python train.py --hidden_act="swiglu" --init_std_up=0.0209 --weight_decay=0.16 --max_seq_len=1024 --max_steps=8877
Each number is 128 + 32 x the weight over the matrix's rms, rounded and kept within 0 to 255. Layers, rows and columns count from 0. Numbers have three digits each.

# layer 2 MLP down (transposed), 1024x512, rms 0.0362, rows 156-227, columns 256-319
161069097088110136069166117105117047167128128133114198137121156165178124162154082130147180130105164163149148129143124159123141154087112173129132129120150162109103092084109128133119139114104125
107105131128109054178097136091125175131113128105194163129112140100078184183139109170134122108098183128155187116160131101108166143173134120125164135090155083150125074138065131152134145119118122
120103194133178135116151198084154161152061134103100116141084099128092119182130150143139091149096145095104142123137108105105078141085190144068084129182144122134074166121153175113106093125118143
172122138150057090090103101149097100131182195112108158129049082081065136115115089109133155094148137131178113114149082153107122129133116090171170176115191141133152166111097094066148132156096159
122128112161115162107109080148167125120163089077078103126120138105146140088163164181117139107153093143136112105128121078146169097144092114124144162107123134153158098151112140088089138111146126
128127112164092188098147120157160134113057172128153138161146151135132129115112104161154140162138113097106123114123157069133151122163123128179151087088117100149224106104125099116150113079118088
109115111111174052145187089147136110176155142118130154143137152123131135152169121124176150170171049126135138099078076162123143153094141129147100117132081122121160107085125137096147103165143131
109146078114117087137169129077150144110095156110079096109089171116133150059109133133163121164146152181118082137144156109183112105121107134100134107166123081179093139168127124127114149163120118
079108096136160117162122136180072128123163158197110147092048079077056099092128134134151119148171101104132149078178142115070048115104157115067205137105155119130159070131134157080116067120114193
129105123137086126121165135090107102123128156183169122187131139149125084070129135097085172104137138142169145180115179150114139109077124141120163135194187139120138092128161149080102167174129133
147134117117136100118120159135147175081140087176098139063131109136188140180130203125096127142143100114117156156160111172144129149074103197080170128063103126095182021194109211136112073117101057
117119069159165088088119116152144133075083101145140154174154124111127100119125141146167180122071198071102196133146132134132148137141156129101143120113114113058152069116092131111122140125123102
137103107113157169110145098145128130141108147088142076101150074131106152116160087111110083162095142145106135098085167088116120184115131130086128158127151137088138123129182160145167112136140147
105106161130170121157083105159147097121128119108123136115166070125156087103084112189132128146062198123051152196162135135151146098191131138090117124184129127109153094106136107139147081135172120
110126117060142173138162154127168157089155157122143159157111097139173110048107225124137107135088117173102108122142131167206168130103107083162149130200080090085139125091143192084205116076091116
140149109092111172153137088173105149190143104110110098098099137120143126157119133146176154152108089151067158125141134242088058176052144124066098152032171142131113103098105122109134088117118174
139121111130088121128081087162154166148104123112134131154143151107127103150188111165180164123123114139105075104148138150112152140074120103096165125144099144157133150143151109075128126064147142
140093108153100153104155107041112163127156105111114133133173129102144059110123106129158108168174065064166135114101127188136112172153098098112138135144185131089140153140142150130162093151138128
060114138118080136083112111155071150101073158099132188187105145128146095132097129094128126187114144163128121115148085061165112094101129140137071134180122166130130156096139132144111144161120128
167095151090126181228120166096116139103201136101109109112131140158071149071146125131127103166119108145087142092140155131177188139204168135136128108084126179082084067159105121101144080096126140
081113181133129149170112137215110137177099139119130081050143133089214207073148084101134084088148169121102075086127173113121120103114160144105147073133120098164116121108139140073162130110112133
164106109116129151124146168141151131104143178122125138099112099102142089145110091177127096152124051112203139105164112160104105161105047069172097117087161131137097181181147164156154160142112176
097116133117141190142132106053164134108150086107193136173132158145188096096129104235132128109111146077169085143195153107093121100063141171141107077143086151116084109099142168138169111045157141
150137117089105118159141093141092065118131128125132173118152132141120183157132113083121153146119104168111147136155131082160126109114150135106132117108177138089105124125142151133139174122122194
072133128136205070180171128119096110125150101173108145134057153131094124075062196152165083134069087144187102116153072150111150100067088118125110084128109102119125149118152116138117122094201106
158129136109177110106085143170131120181103140133113124070138155146158114169167134115118146119118167102090151137139090147179147117122130108140119151087166163142176108135108192166140160081168104
132099155177155111062159147153114137125142156121139108125196090114165083122095185086090154100094109148146095157206160129133112100137125171068160132170136115141103136159136138132114094118095113
118137124114055135054047121080110138113060141149122186091153133183078066127138089104082150153149179080128133111155199156127082140095174108051148145132109154165185151115157173155124130126132113
143088178107173096135109136176108162169104118133131110144103136122102108138117146085148118122144143134121135122085126168157131099184141146128135121147155136158163159162133112165094184105144077
145127105130103127122135107105168118110127100192080152132144114120147126104206136157131167146149102135185166146140115115068133150148122132146087170108137104166111142093141163169116153147155085
121117140142118125186072119108085145098128106113085128088109187136117087100093122182110156172165176129159135117164105113125139148133155068111096163137138098086146188129075144163058134085152116
118144167120152130111130171126092142118140142107135133138129154150111100148153095148088078103116150166096084122172178145161131091101174110134122113161116153131070135127099146145111101092123120
094109133097076144166133134119111133179101103082142180122129138173109106110069143141140108119190101115109146152169120113158113110113079145130129125072195127110167147152095188104070075104144113
112119107141169163141134172122129073180095127153111179097090116068113133064112121162094170148118145113172131074163109147092149129121163144092135125122101170097103136092078169129071129108181171
114131184186116131111092133139133123119118181131109059168114117153174145147033100131105158135141170138162095108077184143166142132019132153158104104120106129190148104147136126142119114142148161
146139169045160077157191118092084142156133116151144162113114131170137121078161142137168117188123104148131119108160155149134124124196138110101130156101080151152098191162103137151141171148079101
134130135212147175071065165160130129133119065126112089105127105077103135139189115101088168206089073119172129142149153143139153155105150146131094105152156135123140186145177103165175154052096152
106170108116135124089148191124122109056121167134150140131139152120072127167137128105090141069114140147135151111146098076148092161100138089123168140121141101105121076169151120120077095110121102
152147144137124133153115140115160101134132124105124172093117134143089115148096139142083167087091040095180223165154089157178144110104097085154163130151127154137110136128090138153180144140140101
170094145097132104123135091118100125085158178149134110106156147113118108117134141155150119134142138109135112122093067184114135225065151116140128164130107106131113163116104148142127173073071114
121107109103195134131099138142164167125169138102162140142175126149182140158181137079137119072089139151156130121103088102086092111091131160162143086121130102126094151140122120116117108105111140
082110120126111204142156150103172141181124156128118161146093152118152130114095152121197118086110109087129117100141092119160171107085122089071142157131170084091112131126157223125155135126128111
097174130156135139141127128121145154123132149152148109103054090123146151117108146111134126140161168143141124123151089101091185156163095145111184134181093120119129080101088110158162115168120110
157150119137119089175118121080123110083176086143144164166103134178091125119070122109133110136132103109135121131111120137088137184189134122143059104144086115123084143127132110144124100136091138
156136133120159105150137179142104131076143193122112080092113111104125128108160177192150141109098149131148112179123092125141135102068209126124167143090160162185160153157135096159169148113142130
092143216170112104068144113176111197194151106149142148143186170154082136126063092143115174180125157073163086126145111149156139064098102164159126196196130111116142146089096194105141137096131113
144103122136082171120132156118142122105134150162054156160128124096090113162089117136118100119136142138132163166090092136127124143130162114171091134176128200140132178152080125122109143207119145
146170133114149100157123123095125164144102109148122128099112160154102095139122133078117153124174153146089156099107131126139112139110119176129120144124099136112174173075094111094075144141122106
111125141133146146133139130025210049117123150192143112161115124092140179168115163100128156152137077142126092071160102251086154122128128129097116097094166159092121160142151110124170124100124184
131170158108123174114111125108114100131161136108194064140161088103115148097134127085170089169149160164088108114081126134107140086130183189121064115099088136122115122088169140111102104120112164
100140151164141124131124109080135098159111124095097076122133147085115102104117123169080135111173140105140125130146159072116107205216154176102130123120113137183064130166133120101100096104120131
090142153152196171192055174113110130129119142171087184109161145166135134115077124142184109133113075146176117157109192127112171145108108201157156143111142100145166113109146119138150096115159128
130118166174104041208154098087152097131155115130150125142104100181121141148104110119112066153089176108109086127169082059110150140140108119068165115131165208132136189138095150123143158179172089
104137104110124108137128122187107096099146165138102078111085150082176135142168135092125107150111093169132137172059143075174114118135170120093141160117106188102144215150112140129110146141126139
055119133096135126172127181156143159104106086168122089110144136155178123112134102156154109108127094179082093125141143128140069140088154105117128063114071108068131130152126060098177133109160087
174138106104130140127159097112145133112128110188150143136067180152142145131168143104141154165150114117140106106146163126131112075037143121106086075132099088109186080108103175157123123094114130
158143153159120122084124122106138121207110163116100115161145170120100089090093114177093059140138148166137179195093126126137132153108106139119136116131149144145135144146146136131061129178110104
149126133107179120159102123112103142140095181118109151106077144129103133162139098155117144086085100108133190098106091182102149117151136136106146164170098139125123135135160099157119131115140124
136118063105135122155177092105130191148129109125144092146089125183147138082056113113067128135182066039115144112117118113129115093159142148174125128111127135142183109166062175039134097085111144
143124151136111104131107117106153160162154162118130131092145126218131109072130142093147132124081119083169145119177151095131133090115104119129124139152087201136151159107172162104099065142138125
134124173116231101089149218101098142172140147180124156098092105143087152120156158156189173164137111089132206174119060147131126136118097151095097103102134104112190148101119100120137132170100081
152143104072076155176140149184149175134149118070138074141132145124127134147132131157149105143163138105137120137092197141113098120048152137062131156108127154175127082152184138137167115123135105
090118131146105113065140095147183109140127095139163111107132141139129134135055041137087137107154127155161118109086113144087136147158132146064089128117144153120139115070139127150112115131129138
084160088140149164127140140140122136157100180144159164115073118159119157073140137121172083127133054131128123102100156113163127142149097105074128111120151170140151165093079148101081189115128142
171158134098106104151115112103112028139212088120183126239129146108108142167210117129165098137164165193101098108155137187063118076113186153109085092169148146104120187159081129108113087083095080
146088131127153134144109152135139122145109126086111154140086081137146087137147088134123130094123131107123144123110140098169131117167130150121144135138129119130135084109133139167124164160139100
135149101098118108170138123221145152149122150095117132195137141144118091065094107173087068125111125085166108155104166129143104117165164196111087097141140124170135103125128138128093145114161109
097123181199117143090127142160123135118134197128093136084163107121135150152143157123108199129118135173126109140138158100100135131129133109114169101136150164137169148073125146105101123169131090
109130116143123149102070184156124128131129155159043127081114142141181139139149138147148112178137118149095157102115139132137166123153156164176075146139107114162080145154189092207156085183118125
115128103140129045137165194110108161087163110153112145084153126159077114135089140110145095104093138154147088114174197134100115147156077095152134128159129145118162187155134174107135073168094108
118077109159103127117155120111132121183100089144113082093138096091149127099163127124111165142145093047141165093091082143123093124119153083104189155084125133146167172154136085198134144130126078
152170129156133157130159074114153087122171122103138123110175139175170140110098131166112127119114164083140121172101114164094130117081100143096121146080121100187090172137149097079100082197102101
# layer 2 MLP gate, 1024x512, rms 0.0396, rows 157-227, columns 256-319
130119126110147137071124153167142125145141106166156124136137123068170165130127178074114124109141093192099129125125092156156072156100140146110119117154086131125140127114215169119106119057096168
127171146108115127049103165116115123117122122106122141208167121134105133106182156127105185172101146087131112138151045119102139106152154098121188162150123158075142106114098097143178133122127112
130112115074189118188145137165163079131136117088135119180128139170194150108147128112154138135112113130148057135100086136079133143070154127077111077127124121090088103075120186147165154077144137
156114154127071131139092085129164141171126093101143108129118170199155113104128140097102162160154123161142181125106104181101108134143149068147115108167109132115086092210146135129122105135135162
105122104152143135145117148137118091114151104144132146108177184085082145124117095163081083142141216176133133139124096135114067143106139148142141164130103189152058077099143137135053192101109082
107152158133095184158101139141160100091115119137126104102177120133148178142080184137130105139107103110078055176104167149155091138116060096054132125120095131138119116158176107141081128133111182
143145133137152114125103120095106205099073124074165129101138152117141171096085196120158179081107181170111107192143162144141104153116056111154100126180118158082093185138120092138145147138102115
169131095146136111093102153188156095070160074128149081137192102171105098114132173128134108112188117149123106130181153118152132125061125096064101176167118166107129163135112155200150140115146117
161157166106158053129117116157141097140099173124120130126139095138178130179150138170089147234094220112151115124112127141090143141134115209142142127151102121144114140176125223118158174161156140
116165165127169109149111127128172162187166138135158136132183122125104087089134157069138117129153105100128118092116120119105162141111096146134106102131166182154142106147057064119110094171104182
186091082147137113074097145108094109123129135100107129182124112091148140151083147168147148148133122166116193116151160164118182115160190116130118095167103096098087051099154154161060163114120117
072129164094076085120131154167122160150102092126155138166131131098075106104144141102131118102104138124137116139144138105094123117146103100172142134198126117038144121156125157085123069147162117
055124121144147064124070072062170136114188141121147092111189152089150129136125156107157150065172116154131116132133127144084061114127067172134124098155130153125100092142082160119095161141137125
112169118157166175126125108125172132129132143166112093119175106112232112092165111110156119174154153138200115131139073114116109147162142153145107170146128112048136080109135156128083140089133172
120111147071095151157101160163101178099068121071140122160126129126125098125156132145124166071101111128162147161117105120088124178164122128080095102060130076131136139110134133110148136083176144
111097125148175177110065099155163105119104129103178122146136105104162131099130129129155130153135160141054191143145165143125086145142101105052171155109135116103139102171087127131114122102122108
145076153116100120140154125140085133122156105133102128113069177132124091081127162136102160152134132162146059129112109138132100109152136162125108094158130076134107210187143120145104092119120101
145130199140123134162100115170130136094174117132122155218088091064144152129103128123054181143105047073169119155133137059113121057122119138174147111140129121094123161145114098107151100151077095
113141108116110142119170159135164109146110158112108197117136135170086122079118198195083095103105105102124102158141180132136129097140225068115107190138086109086133141165114134147147115117097086
133093068148145103151106141076153116136134126146107110210094137158090108134095071171082135138192126125103212163109021104131175102114104126171064220089116130119106079136131087195105117144113151
142168125142158088079086085140123067179157190119160059093112055145131099077120110197080106117162130139184081124135195138093185154115139125156104236106136170181151161157135013150118150154156122
122068149155110112141105079196099128101116150163184104128127133164146173128114177074136150121130125138137129119081102168110142090122110129117132146101152141173152140082085124142103116111191118
169111108069098145128122092188169157117123143125155135110171122120162167191159117117132187082118100178066092103108099090132125163153088133171120126158104106134133156174138129121117107134151127
117097177156163145146148123112097120140088107115146103174106110159163081080078127189123088130157062072134151126101097088157136094061147113138120081092153140086132125096117110149098171188153092
096090147119132060146117124126145136144111188123126098118159154073152182148119138070103073143146103103129168135097108186146180138142131079120205145090128109146163172148174129112150078138141070
125087105121177076152147190149124080109102092115090214136100168096119137105117068126163135148088145183143135091118128154143090120143138122138131106147117153161171097138131112139088097141099072
114175192185116107149150091133108155123059080143075135109144114158217070130116095123135133142142132165158134181142155130115037114085123106100153145127124145147113116167137159150124094139172085
126185146138123144156140108114096122123111159133135136160108135137152150077156107126106156111074130203140133059113094127127094183141115097102113120073105167092118101144065129105162129059135141
055146166142147146122161130110158125167133159190119136101097066133191139090165155111170134142176095138193152108168118120082096157154115142162093202117151106083104132109126141157107180134161076
086079157049118096159090092096157078127078143158146144129141138165144112120139162144098141127131133113117125118091096144105166148160108091127152138157111129178091159187114099154144132168087073
126150085058107124077139118165120109142081084133152078067094073136147134135147136143088127173057093116087124160104155115163154114156142073143093075113091151110145153135155136073086044112088100
119143139158127134117090126117126062124146090097069049129110138150128128104129160116131131156118148126122152111122154142121121151144099152162070150149088132078137140163114157160104175135153131
047105122139126131151120174118120110107089169207095117142140116125164161149124127137152133108147083135083109138110144112121099125102170208159078154125092105045203093119110142126127126147145162
102109102098199127181115116154113183156079083104133139084124139116105126120129135130187126089102191124195093111147123173145129109150184149158104108138157146120114120088101138119124124143130107
099104100172109126096111186132175047135111120120114129118157163106171128166095085125148103068164135148140125126153102086066109115125081110123131139087161123128172109123126095137102123148195204
164132074078089084115116097153111140080063195091118137168150070168062136134086132158110159072106150098129065213109124123148134145089099106094083110129071103098143129084136165077128142166138115
153152101166153138116152135098167098115150130133047127144132095142148117139140200157126147088092209136155156178164070135159103122131109119138170140174111067120111169075129132174164146120079090
103164123138160149179087094086166120108138096157138113151150110164191132140158149058109162172093112082144143157117078173144102159132124131134135098052125156059071131132130146132138093106088128
132109120192123058116126195162140143164074127112122114141147111161142185163076160136125149195121108101151141153118149107149149169143156029173147133125087154109068123136147139114153146138121159
128152197188096149113126102106094111164114187126104168130069103086092168163104148154145110171087125101121126115112114155084141093120159102105122134095123058074142117090166113109121094138125105
146115054085114122112149156088143049142175089143135186092082142112097106110109113125204184136136108114180096095158120110117138168094070096129110171136090166080168091167079141110108080119099102
091032165116127124142119147162166095159120152111065135147152164131123100179134040145152150108113150100137166180105154120130067078140153148114065103139167074113179128171152169108082138100161103
152125152103094117108118112125155158122105120107139134185076153161123055092092153144121105089116123125121133145157119109127139115130126106132060080133152060089141150141158114088178111130154092
116161090092092163093103159184090120167129138134160102172127103143185106119171077176106169113081136142154149053186062089165136100121133092079099079111135089132151139130079091156170105114147144
135181080133080142168171121130091146101083125138128096166110125133153155176098155140099110055147149132153095117088129080136155186076147111139170151100135125159147165103166123175131087147087125
120113119123159102113137138091166160121197089113103112154090154154098056160107116188118056160182107144172112169120131106096131108031123103162102120152116129161148139161128075125112134142128153
137086155095169119135198156084160095063169135113139128160117149124161110167169120122073078172103157125119166124129141038159097188151161132135179116159073119136172129125082175147119137073152138
173138068137092108134121154164122153044091144163169089173159125149106134060159161063127125071142133085113089110142100103141127044137077124174132112158137221137207129105113161132078136183101094
140121147107167086097183139125121144156097109133142165106164152090188144124125128071105152125123074139165124144123098164119141142089110124108155134093084115078090122085140103099055144130122109
111111154107164072091129103118141090181141105177142096142144142123091082150082106117108114068138131088167080116172138119160095144153145082144140142152144138098162091125147099156110083085123166
104133155097194114145101166122128140149100114177114140068106154117156139162148097112117079078110138159166141163180131127087183130099131128176152078137154165111126058086210145136120125114209151
143120146159102095160129060117146119085113110153141127115064044129178169100178135145092190195095119096141189137121158119131146108092115167152125146071147169184170123146124168106098110108152123
152175131135122143087145107125163149164137152170137150128161142116088142095118148162129168131142142132100172052209109120102117111065096131123114176130182118123118081118134099152089140090144115
112175073148104119200141136153088140168071132087116095138130110173166122121116136116102108132177089112096122127146171080147118114111139128141107110117105077116143144140128148111105156076087147
092077194094137108102147126134138196156122166089090104133094131150153092112151166144156080128156106091067126099129103160098130156189102115118162156153145097134112161145147135101119189178156117
145119145127132146124127098125127123102126162102122146070145105143083117116167143177096158058129207109130095188083157137056085145160150163146124124115119114110132173154165125109070173184111123
098134111122111117110158091124163116139166108105132089175200142191154063126175152097176117188152163086155098167071206062130095131161097098149119053147144143118103116179006186068106147123101123
123154117149184161064032123154137099090182128172079159141136148115139097135118158158081145142115101097150108122123158164089152139095156163168057131140111146167129107182137092201097026130106129
094137165137136096118103089132092139101098109129086163121142140149123137147146127087123148154104183139118171082086042155125184144139060105082142123193174166104093169099099122108142051057180086
078161094136063111140090102119134124196139062098039080114100161120159102098104086162115108116103161214130098051162158154147124143099108088146116143147139180127090088184155142156111088137130168
067087104149098155088103114101174112153109174165114116150110166150056090101199116108153133081120115155143127175173125134098165108168164073184144141195161078076101117126145129079095137131147114
154163137130093120106151089183101125091112131161128081113081073118151129124204177110140133126094088110070129115210119152187073116149146129175106184093072077115081152121130161101083158089117113
099141128158132165119103119100142161152128072169098132124073117138124153103131151172078097127111145132121113161117142135137127126129102130125068144176165121094152110105148164149143123067146124
111112150181134122165110114120155182132082118143143095054148130169150139078072163121138139133141163064153079151129172119163144140139112154129135127124105134184125078111154159071085113158150134
123117111131101100161141124126146162130101130151139122122188139100137065094081117124143144115099131099097148175135154101120164099184141120103115196132079121094123111095156101104137163135121127
143164094105135136167089122113064115094182148131104195106141120106174169110112151104126130145104126124122107085135133119166130091064137145130123135111126135107106110151137119108046164147059098
152159149157120098124111190073132141109121168084126094123081173163121173134183108132133088134096187107107169110145147147119187071091137109133084122111097130110123100181148121166146120073116144
121143130140156138095116112171124115111067114128111163110145133174153113150131134075136133115143087149121087109139123107123129142162081119174095143086079135137167102123069164174103154133120129
133125136112143130138138145067135171140100110162177120128123090134130112069096142152125136102117190175106130090092115117099099131094129116082098127096147111119149121214161165137165105187150092
132131122156102125211176236122200156161095153118047129194145130184148180116175127153176058119166135132119123132150201114103204116170088126093173129169097125136147125114126113106145127125148077
181131136144165107125112145124155058106123158088078143160142065062117141116130139187111143152128183147105111163137128104102127087157105092137129199136130130173092131087147167138131113169137190
# layer 2 MLP up, 1024x512, rms 0.0397, rows 157-227, columns 256-319
114127174125132155154119130120111165096132191156093160166122131107162130101074150051155146085129120075116086154106087134120110144105133121131127098101138143088082162161160056086135085110129127
075081141150064117128163116113146128136095133168099103141099143083140062141113141116097156131154046139189094112096141121151099120107182170098200097202037131165079160137093130144164081121117111
100137103149150169124145111112168095148066107109113068113172123166190188091107146157186075132097122148113106160143125111123179108076068128160134136155122101120095170171138143171161047167089142
110088137160105098121112172113077143099106179148141124106124143136092139125080091132053116088071115064150087141072110172168105070142098127134089149106092157146133150124099112150181104165171110
149107102177175051160121149176101103137194134088085191142045162118165162151129213080151123103128099147193130117097095176131065104165137132114142144061142149145148152137118149080114114123139114
186168156147123109100060128095079088147108103105093140109160104094137121128144108169121071152129160169103110073179156170134176108180071167104151111095120100118130116113157160170083124121124096
085106121143135115118101082119121116125162155157137171136117135126131093178138109142142152107123104152135162072137130113095123112138106128137069194023106130108188087148083193099084119120164131
123055154114090154120115076135100068127181138152164095153103111145127110120164060125192108116182099084157141156175133140093138123113145112088137134148122132165130139128128099156162107110138174
113115175167169133098102036184142120095135092108168138176114113074179077089093123104149119188110106109141173186086148122106088129100111124171140147139156139201172150082097138139139136149072163
153123078164090155123157157121145107122110133140033127115178133167144164164138148168146142102166090113172094152127192086166142089085113120079094145115129073126145115108148138137094078180187067
140133147122111102139081072110086158105124151121128105130139128147140126092140174127109154136158146137136155178147112119091175143145139139143125121199133173121118080110145138092089139096155089
106108153137095087142145141089097139146090138100081105107142102124149104087098136113145159178101160135148147070144200148126165190133126136156115164150143144103158079057177124179137113111170171
129125217187156122164098137140101118170148132138165166112113123116188111145148197132148136083093166100130130106083195112182127123192065145174128155129183134142087132091177053108157092167107166
127156093130117130153171118086121159110172141132124162147144171147094123083156153144185139103136159135143096070176097122186174126133142092184139130099186096118171113113110139135114145132134114
142144135123100119097109085146144140161123183119131138079143093196133129084118124149154147128124168129139117190121133155082100184139108067082062181146108164091044118115091079169113091153158139
142106107106147138142114109094153123104172089122115094112109128155163171161104182132127106160102155096143124137128155111136168079154120137119101109177118120203100088104135148142212154150121113
127097096082145176131108146160150142156133057135135132163136096160094135134151148114149158145141164148142122139135121136067134084114115124116102143122133160203158114135129116149158137090126113
132107120124201137115102135157123175124164150206157143116105129137143117130100175132039083146136125157182141133125126129109111093093177070106109175183212105157119091157090138131160123129132136
149111114111113126109165106139181135082138169133123116168093107198170073151131118151164129101127100121153118169121091055148031198134128104139112130180120109101144132137151142117119166118166119
138143149161118128122155133125189143146128136128109067112127099106142122091103125127169113178157128130127086133150074088103109058104136088153093104209150124091143103166145162116130167165083164
087133121125155150102095124092135165159113122120130067150155174108080176152157174106126091147100145152087119141113100209152161171087147101138069099079068141156197093104096146135105147070138100
149136136146152124160100100144141121172107106117124108104100135110121094162137104070083111095106125137094175136153146176124132104214151089127107161066218171120120222108186099164098120138119117
111163136172150108137183114110126154114064132140180097122128104197121112138112123157120121118090152099146137144148086176095147132171167108146123102120075191090142159132193117130119102172122081
130121103106120139097144110156075151127166140115180103082133117139110115151138123135092110183111119192159155090091131039123173154151140111110109126099049092089146182166088106088110126169140089
139198077123114100098153132071131154149137159123143123164128125130125155140125120135147123135118134152129137131104055090117124191151149102076155178138156137183124135095177120138068167150138139
172158189120134043196111110126101111109026167139110158100144133151122095136118129122121123160111115023096062140095110105140113135190185160089126077140127077119141153110135137134130120122167093
141149057115134145136176122129171167151141109066150081142098148157111137096114136124159104144076108161174159086091121153118138143102077101145133184142098149081075116133124048079118156146155123
181147156137195107068059156077151073095129102140168123174163111123166097122178121125141129144150086135065135074123121157088127160091166102112146111154134148119075158155080170181140113117145173
159126118104152126109118119112154136099146161120083156104142143143137155103152161155143089121131159127106147140173084181127132138126133123121165168173151078120138134122164135140112151084127134
143122123167153108138175153068146140151131091145139072115175111129092206110139175152159121124154103086131125106084148086153168113148107142157164140128163021124143142193088166132145117119149098
147123092085117119156121119120124114023064137143093128081091144102095119139159083089092119207152148103143092147106131127133129150140118149116179101107178161138100126131128131126115115114060151
173143094113155109122062195095124111114158126101115104138164129057134175155161136126202129130155120116198163103075127083131119183095140163118174176094151129205092127104107132147145147118111146
162152158080105147111085089160131141193147179103109170130170113117150170088139119127080126165143124135137136100132183151116091122189092133121164150153134205116120173139116102114058080114113146
183165099090144119153172083125147162101121154095096140124141087153097153088184140144162112138135082125110148130155107160158084120148120112134146115139132124130117184103075072157133123142170142
140130104164135168145180174132099109185102117095141171145137186132113153140060107114208108151117084126149055138097230114183117129129180134182107152140160097104151180079147101113160183168130180
101118136169132148184104160146107095099137096117146151097142115100123156153158131111097200143133098064135128109145111118172127117102112182102162089136142135105107220097166175095123165155060159
114085135089123126184143092038162130180153129072090139151100121179090134080078055169182134174130159099075099074180098196159127121125205135184119114070104129134066138138127192116136138177142126
114148138164090134090155135095128067103112115092156143086089113148167136060130114162185095108125128109120068073144136130171152139130139129169139179132140092170084130138099138041147164122077081
129087157078103100139097126180117151095166136128156060135148189074120095136166150142178079157141168108166107111103155147193140098177141092084156108106149193152166160100123159122151144072140117
145147125118076106129106105141046079158115172114105155167112137126096145080138168108141112124107171100171122140163158120136127196127115148109132149138115123124099155093145108143184082095107143
088060147126124143171160107113173166135132146144159127102088148116133152155139075184108088085105134057087128108137082125154156069164108173135101119145130024156130088079136131143144134104138137
154174108154190167165148087103085149113142150148139109094119131157075161137148198090083132175156119134081090101140083100117152099121145114162094154109139146082117189111118053127191161076131170
112145146113125131157092096143117150108102158143121149167121188124089116113134123157125071166087155075114129135158121144132160102151144162118116105113130116078085151141179170148148112134137126
093162066158074154173097186169121068117176162125099142110051105165085092120148121111139168138100148088131099160197108106155111121103107123175136122114080106170102128178115071101151096118122148
189138091112136100111111115086142133120126108075162126092133144084112149147125142132151130113133117161131109155110065156113089148153144114104134114115101111149147085100119139118117176158154146
084138169124096087123066132111188172134146097150126097122147110149156130062130111165143167107094159155165084107099137170164135152175176090156119129133139148087103103178133132123088072113167140
164123078074118125172125103093115168179087133145128143070114097089081185104144086097148148111154195155112147107185123138124146112094146103183107187108119137130098141108172127059117106140112120
146097130178131155107182117200117103133078176151133123136166131137120196118178109167171133089084090066108117107126135108035095149078107108123192128140115146093125074096140130125090135137162111
122147134100172139107132142100149164120180084126099196152174078132136100133109109101134139168144080146189174108099108206157202114052145062118085143095146123158136127140123133121136175136124131
130123143137061129158139135138160183130168117171067132151137135176132113122137114162115053160170169155143131132108211179109159170197127073175116151113093194128137106140071104124120146073139079
110072146106159069143172184117146113117138148169178139135137126145175121080131127129137136151161126118116097081146113171135103158146128083099129166188084124157170188081088131090117117151133144
088153149188097095143126121098158089137088162150139118147100134110155124141146105173104129112065135087065157106157139124118130085098131137086193091159099162178078095141113053144090160119114123
198092170166156156093145166167127082177135128220130120105114153109116144094095133099114174139092070112093109125094107110122122085105136159055109121157208114115108161094150116162111174091160150
061129122121178081120120170131150133096124126155130154108128163128074107128131110116119111118104117142121174120131150170131087137128052124130117098105071185152128090118087099136112116098121136
090153122165110165087128118164114115096137152164086164101131107068136153156083153090126122149140104133159242113129117163145199085128048143174117120079144130177100174074136087119117158146089157
057128149201150127117146171115132158053094093051166115116087107175140117123116079153162104140131128121094145159099093185160159125122137152099169100151160129122149156155109148152108139126111156
105172123175145079133090127175098073139152085115109132132162134161160152143121126143156132081159064162165053162083165143148094090121129122173090055140135125117156150130063196119115116102111115
104146142125149159188169095133127100093127145155130101070064120161100174118063110107130114160111116207116161092184139127133099091185183105077182138109195125117158163128154167095150182121153166
131114149122088190091155143145119151150143201096126123112104111202126104134131127114130151104163146061129114105136147096152139119124120118135065086180207170179106171169133184059169155102109111
146121126109112126128173185122138127092130102173170129126081130123118128175081196163140111087153105124171119129083152085091154158154150117093127147159157127171101126159096128159136111126110088
060081105126129113123130141105146062115072116123167169175116126146080122154159147133091177170161133162167188184217068074107150097168152132100133089136185065206190131118152136120133106185106109
158177091148134073184147113101145073157164097088109140066076158191134173172146144110142104125145178089067114142128066135106119133112076129061116089059155116113017134130094164123145093195133148
128123178085134070080095124097166112173188187131120059119124109106124124092165115125098171152135143109171133154161151125088152130103104121102087153152109109113095168200144124152155146115160119
194168167092107165093114141115130109105163153031103188113179182168131089103112106109147067117138115156105040103161135131158134157162205129142173060109169108093119132184122109101169106170113106
111177124126153113218102128087134130135142057183108170097106101128144141106098148086176132142105138126105162109190112173092121101103153048076158122116145100127070139106121139073068084145132132
125089114103166187127080079106153165089128127215112084078109121140193128124145082127177208125142110107085100072129127164110181095086161057127174163139058132095103164102115115162094119159132125
098159123184137107121157131063104126189137148151120137115123189138047151115178139101197119149150156151110109129060081080124141126146111152097067200135091181100163152121096119141132160117188156
166102168187106146098104128171113121211073163118114211104136086199179126152131130121042091155133110109097162121114158201127155105138117131140100153109102079120136129104118152149146142106073100
142115116117113072166089112121163114172117125145131147091097095087141131145073102092111130125150122116121161173181101137113116134125135147115081104064103138056189085128130141088128078116115121
114191103102150122157186129128096133060061128061151198188134126160088129123156144074149092096116112179101111161175133131095078126080140143126128066155099061072133163119157127073142182129155126
154140131101111119107076121144126119108120162103134140124078121093083147112147083117069088127165082100143108092200156095185093146134131082178152120142123172108119125115153178137074135132169118